config.yaml
n_layer: 26
d_model: 192
init_std_o: 0.0
init_std_down: 0.0
grad_clip: 2.0
final_lr_fraction: 0.0
seq_len: 1024
dataset: "wikipedia_en"
Each number is 128 + 24 x the weight over its row's rms, rounded and kept within 0 to 255. Layers, rows and columns count from 0. Numbers have three digits each. The size before them is the row's rms in percent of the matrix's.

# up: layer 9 MLP up, 768x192, rms 0.148, rows 274-305, columns 96-191
# down: layer 9 MLP down (transposed), 768x192, rms 0.105, rows 274-305, columns 96-191
up274 105:109113148130079176163113120124125081133132107137173152148095111154098118093138155144161105153113154144093173082133124112130111131136105124147136166157130142137108130144108178131080106166149151137138082151145143120150140099083173113122119099109111127157110120143137131118130140091088120131
down274 101:171118118170145143087161150110131106118080117097113149092168163136116122159157106123125140099148170096083133158143131135130180132152149101114089110097075128117154152102131110126126072126111115106167115101122085141121132159149101094132081138133150135126117126151070138143122150135155162161
up275 093:079132119089104125116085155185131138167097136137150169119115113133119118123105102120139136125148194165135104157134127100105129104157087088119143154117116125146125186082144110155126112157124125134141124135145154151108118125095139162157130108111197092094150126129113148107143122155117116130
down275 089:153118140148136123159139117089124111116154155105133107134174160106112147139151178131086139173095108094135105088111118152199096165132134132153114142121151130102143077149120100128137126096164131089103165160064135130159142112145165094127126138090094153131120113130135122111089162152128142129
up276 100:136137118173113141117143121165067089110122151141149144144147141094138144098097134155167123136119109110110181129126165097130144110125125126135133152139092092175159116153051126111112135153116136102142129128094169121129179086116127110127093144159101147116099134093105135067129123136139113121
down276 089:139083123125107116148117196111145103129160130120104101107103124151113132134142125082100126120152140149142098110135114123117149120113126160131115125126123158094119168133127103150142099100116121098082148118145134147174126161118137110137139146146144146140133147074106158159126138112116113087
up277 109:113137165103119115117142099115140128115114130129114112126137146124099134205129138138124121114080142119135141102134164117126121127126081102142086158147105093125096133132128103099128138118120149100149133154083129094130152117148110143153126155062107122138167125142149118087134106127115141139
down277 113:132110122141083156098134158116106151132136158131134107113082164121142102140136094110130123129143103142110109143086124144122131155156153127133126152115105165121121131113151165139095140149108121131139103121161107178146119132116088140139087135115177147149122132159149159136112114113109170146
up278 095:117131120162158160136134126087111141119122130105094113142098114112133163159130098121156124114129134135123166095130130130125150130112115148162109132120114124094141125115074107115132115106147149144149092126140138138066166119156104118133132156110142105107128146123096125119110153147114105113
down278 097:124116150125115158098094088131145092081155135123159144102130160125115114093127159168094148122102163112103122157114095124123084125142170128108122141144120156113102153142184115127112116162172134050180141139099142119179107133163122162123165095109101131120121115144133116141119144126133128140
up279 096:145162136085113125115139141148111154178125113109125128112118154078159152137116135157121132158168118122075111151131125097059111170136101148150116118123136118112129159113105154150104121151147112141130107130114136150131110106150123062144093154121114137126129085113134098142085134118148107143
down279 100:105099149097074120119154132078103127124132120136110089108123133138114098119117096126172109146099127097099109159117143153102116127177136092109136151129135141139132106083093145144093163156120086133161138125134077132135155098082116132121131181170076115184134156118121158162114118141142121174
up280 099:136136148149170166141153159138092101118115070116146122174158145114141125146107107166104083148113127122108172115161135143140157144104083144136087114091149122091139130127135099129079114150157118115131119095124146104126109111115168112158136153119150101144111124168128198148121079150138117142
down280 105:114139102151108146124124148134152168110167102122105107152170153162111147127152120127142120105107138108114118134116154132127127123146179126141132127124165130133132130148085165164156122129106145122126117177140141078141150131167133130124134086166100159134113148105155085134140136063136153087
up281 104:111157158107156120111168099097157068130134119145149152115165144163150095125090138158147161119112119099178142127130144067160130085149120161124144115147114128141148123109098091100130141131125137119147109126121145118094145131132085099135106110104117130128181131109104106075148110182163142118
down281 112:143137120108129115137100115139124178122146147130104119158091094068126091081128094141112097156166105144098134128151161131110082155137136144148167102132156137141174124134133165108145121124072141148079119143148181121112093144141137153070116143159127128089137099085110085125112108129140112082
up282 098:126136131100145149125137132134121100174134110150107112121117146098107157182133114098134126177078157154140113154118151127132113118170093090152171139122150088136151102123126175092124139125123162111165107143129138122167110134146148117113164120132100107122157158165126142150131175082114105152
down282 097:095146137123120106134116141141156112135064072099136127125117143182146102127129134116171110124134173098179101142137131152080108134114102136085127139091083101129118157155101141117130120129108151099136109141138122132106159108162101124141103090112157111110153086150109113107139099142116145144
up283 104:115110119100127123144115117158107149092114102116156133132135135101115127095142164145145100140109136130136089096126192135152134128151122129137149102090112159162106094099156104088154089151193192120139116091083111147106148148114135090173117125116123121123110116160128116156170139134097148097
down283 101:128153102158125155120114120097170114155151168128091091142136134133098109141145100119088129130153116113102123173140099105092124096127160112076149127129140114092186140158109114167109131118107081145110098176148113143155101120142139144080125132121154131153116105067138145120072173122168157148
up284 098:140113072126119108098161146108122112100144135160127125135112120130142103143160104121119084115146089136129141121126152128103120122107090123164122129117104109123124122120098163090164143118143160103123065142118111111103108133199109128177079143090152128131178142120152134159121155161136096142
down284 098:123114106141112128122155112122136113120125069111172162118100120144122140088085142161118144166134115146149112149109120139114103116102134164132109103137140135080105182082119120148126132143126174119141169079122132095157171144118116146169175103102135123128104142124133105134110152157130103142
up285 097:096141122136087126113130132149141115101141139135076144094144165105122109162135099100157115143118100161110111062110139108105084104117123148107141153120095135129151138128129105083084108174114137155163147125095144180123125126193137160117147133155073182130127152078110124120133148213119122106
down285 096:139106131130102131118133144140145147125139106130170136169147081108114096087161099139123180139164148137116157150128196138099179114153136163141158100133102101143116119115101119104118135095112124144154141125163135143115156144170113124172166113153141091123071173135142129097134141170123141117
up286 102:162113108089065108129139116129111116169149153171130109163132104107126102128097102099110135141144086112119120149128106100122131086154146128149146179126164138169119102174111192188121136141128133138158161136119153122131118113137132134132073113156105131139114136136136117157129144140122136132
down286 109:162116138143149170158140123087145155133143145109170113133109118143123131139138083102161061129158164143148094162105147170166151106130123150140161141091104128088125148135143135110094125156151164135105089096163117158164114158151102113138135116112129078143066134110138086128130098159135116105
up287 095:067145141142186115134124097150136112108118147166122126135112142183156111118113127103112142109076151128116164105121130124108131129103107124109180125116115121130091145168084094115134153126114102167137156124136145092092157123125128114139150088134066144131178143124125104141139112104097152104
down287 086:140105101133087109143174166106153147105113129150123122124146125099112138111114109121118084171165155069131112102131119122153124165102124129107103100106117117168196134115168134145092118092136139127104150143144108128137149151159168119158126136143140116134105089150073146124118128125138103160
up288 103:105183147131183142167124111079160081115139111128129113096135114120157110116108133125168141160096130116126171144079121138108099118107106156119123129103149129115149205116141086109114064113130128144118100141097130122100130152197109087130131132137107125136164089138148137141076147113124133144
down288 108:096152104113108154127144133144130202064143104110107083139170137128102078106131101093143139081150156102118145116139119089101099165147140114121115133117111185128165124107130146141177133101143124140135111174119136140168166140117132106118162106136098103130138144108090123136151120143114115098
up289 099:140096103089166142151161124099104146101110131160105149111112129124108090138099151151136133148102122152167125119118165119128120138123158138158141098142106130149136095117110114098119124147103164127102106097121139117144083161140147141119143130133124146125099138120139117163151146100121157147
down289 110:110145136131152116120119129120085085146096150152155165113153100156101161090177101060127130093129141106162120125109124123099125144110122133108165133177158088145118161115100148098145142132151161132157073125084153141115115098100170179096130094110103094149149151113108113156093127161133111122
up290 098:130118091166174096147085141109104094126164138114143114122143089098151156134136121152147133166103124113142084115141180136109115138149103134125088091142132128134115111114083123182109153145119134164095149103145151121148115139114093149132146119171169082111128115107114110115117082122165092134
down290 098:114136164081156125106144095135101138122129108132130129139176088143129092112139107074150137118117121127128127127137107122142129128145086111113117156133117137063077111119172104117123121135130114135084132137171131129119133087158120152151109135114155103139117199149127101115160149093143165145
up291 100:098071175139109156132126162118137114139136140166124119158160175084089141092124153169141112144132154135094113139130144109131097103140132088113139130137149121132187144142127129128156175094100154092114117159124108118109145122159114154125151176091143132101147117159149117147132110128089071110
down291 101:138149117078092092128144082113106149098128131131102138106097101147135108142104108140081103094134144152157163140129118131098140195110119176183119121091095127123104130131123134149127089150173109106129150117117160169148159107109144101117103098137173140164129118113108147103146164145107151110
up292 104:127096138163122130173139090135088118131125165135128140078126153128077121174153134149111120147108124093137136162137109115085091124133173117138143103129133108119093125134121093134151173124108134139161145121140143096136096120079146185132124123151137106106084111115112167148164166141119145105
down292 099:131141091161136145079145128117125182143183115146164115136111116121132127092119099147147123170142123112102080149113116165161117149160091079086101153134097123163144091121144134126158116095126152141082135121120116100157165115157133176148114146117111100101146096102145130139118124169149145161
up293 096:191140162108165105124135093119119079090135127123105118103159103134135121150119142138159098139139095141129134131110111155086121090139148146106091099113064159146136147142107126130138093113126138126144119121081123116097138144124129111060151110103075126122116076116153162117146128072146120188
down293 102:138100134086097127159142120098125130108150134137142132181107092091095102101146127139113133123125109134086140129116122101103160145136119155094111137177101087087128096119147132151181108121136141157162111146178138133147109130118148165133149125157080078139118122088136121143142109136124160145
up294 088:155144142125126111101147093072140157133125169136138105124168137151095140131080074107125119127116099140130170111135137124108148139115108119123102162162161098163132171105104158102121123163111166131143146095159147085127128138115122089131141097124113096137124123080125154158133096152144155102
down294 090:126117120077132143132121137175075141102089107109149130164096095147136119106094128110173140088111130137147120112149120153106130162159132091156082125176108124101135130101091132152110116125128138093144146137130129089132147124145134147156106132132152095121165116113116154114137086126116143128
up295 103:084115135119117168114146157112134095147120102171122122108110125140162115105152096153117114122162159114115127110115096115136121143128109132122137119127131155102125132121151092142141099160100098161137105120131129114130098101121115110144153134110108131149126115086093135197087110142105161178
down295 104:117174135116114127160116138161120134124111122127159144125115195116123091124110143124151153128086129134137144153161132120136144130114113149157092155151119142152101146132123150126125103110164123155124123085132125110153151185163102112088148149148137140139131081097162135103188118126194136124
up296 094:072147128130085116123183156146131125095163135173156136142140155150110151093131090112147120109100132119152095082139115142134130080126140101113145161091117155102156142115144129091112165159094154127136155103108118138134142148111123127153137075134144146173088105136092141089170132145087163122
down296 087:156140085163093154118091098132147117141112125093111108133140131125120103134117171100136127133141131123128133165144119123152108169168097139133106094170152128170111145145145128167142139115132130101154139168128116107077123096158127150165096178096101126083155162138159143138104102099136090134
up297 095:157096089100114140109134110153178120140110129169159119113119161121148119105115130121112132114143142163128156100173113096109103152169146128139105142136117110135143131089141143163122109154120112120136114118102108103111135145132100073100095116094154110089172130130166139101118138095139116116
down297 091:122099139161106102087158097140123135149138111124131104122120119150119167085124120133161118144080095103149131138119156124124198105111106119111119106117147148072130135176127123114162137117161179168164122150136128108108110133110138160181066102153137133203136137118109093128130124147139113114
up298 092:106136068118104139104164103145098108126139179142137098145147133143176111124143107149145163141148099157136142096145137074103142143156097134125099166139138141135132115120128081081111137162097112152115127127116147118134127087121155106156127127139089146087166121138142129077069102165159129147
down298 089:109082145122134108140115133142148101128166038096127122085110125146093169126081144124102139139145093096121140147116100151167123083139150126168159117105145131122124099124159081113139161127109115126116140155139154109109112136109138137126142143162154114155096140092088123126117126092115143077
up299 096:057156138089171145093130110070146121107079112143139116113122140171106136122121117135154140115154137089131135128129142131147116111144131075155141093115143118131105136082125123124138094113147131144149089116146116148103129156136138128109117149087081153141108119161134178157116148118137114062
down299 094:195107103131093123153122129115129149103173135117123143131113136096111139143078104115085097108122100128115118133147139156105134119139126159124123149118099112148141122146123140128131136112111151087137122112117168138122104082141177097099114086161134150100088131109131088065160138126102147172
up300 106:119110129095092094114137126120149147162116142106159118146187107106124132149165109096129115131158120065099151142150150109144123102101140130138164130112135132139138074150153144143147113157148122131134148121101135113148148155112111126172112158085146135126126093083124104186103118127132125125
down300 107:091129109066130146162150147139146102108138079112142134102173102114140098135166150134134125142104085129121131129100134092117159113128157116087101115061131111142121132103104104152106145113134141156108146150105081167119130103155122131135144193102100101139117137139165105131119136101192142120
up301 099:133132146108159090147182144116141140132141099114111170155125077147121145106142125131178131133121117149083137128106133099123207133134128114084121081106091161128133130102103131106133188150163138127144160111098137105144118138098096135161156110137172167109153127132140133098145128136130136088
down301 089:139117113151114150109094119136119117083110124152112077093127182098138134110118113137156128166140141124144119136163180106115078142122157167159119114148172114160158156169142113084118100129125112116131111177130149108123124129152160134131117137126102103194129112103113112135159136112138096168
up302 106:079133109113163134157155100097157117147161099121148133105118089185105171166150110097101158198128151143078141140155162111104120093165139121127142103095153109129101130167137083110118111140118127159110140115101135128125101143127135110139151096092123119117119120137117137163126086109109100130
down302 103:124152137116095116142110129161109130137160196120096103144096131169147126102150129121054095114144051129134136126091150144121173173116109128145118149145129145106132112096119146091129104111121118126120091126179106110104134124118140124142138122123161111157166150109120128126123113154127138158
up303 093:115087169167113134140106159115130146129103124132118128141095136146111109133115091093129071115093096073161157135159161104107097109155130103119161098158145134148086125134106161160150080156148121136138169138104098126077117148145155150118107154119122160164156134129139140175107111155156150132
down303 095:139125130125146152120136132106107095137152111099155117090152132128154176142128121139168096125127128141154104127106144123146147137126128155156132140158165103127160148108149140136132144105132169146120127144152134082127150111098147101119110115118117139121083176136134113181116099168102127105
up304 104:125120140134103094135169132118125145127155152133098104171151153137129106102144121157140095150127139149125091140177084115122139140107135163137131159141117131114110102134104120086162146181154112167112131145072119100121130142137115182159117137128154112155081149134099149152162123098130137126
down304 105:139128121137153162128104124090113124147096106122179129046120138125142129146113105149130127118096133109180151129095132154164130118124116111148131152125119093126120173133166125163147118111117105107198154095151134131138111107105102087135115105139096131118159110118146159137141164095135129157
up305 103:108152151141100126135155143143128133128138132144124104091102152128133138100137135141077160134153172178117132111188114097124115147143132105130182101115091097073154126114138090108120103128088126128154151128093093132137117100113139115083169127160153113114161142132138093068112147132162120136
down305 105:117123100143146118108149122161113182102107117170116168108149148132137144133177115105156189104134103133125119141139166123132148126105110127132097150109103133128113121109133092135170140133122106120082161095175143095116101139155147130094094123159088103147117107091120136150155079148118126093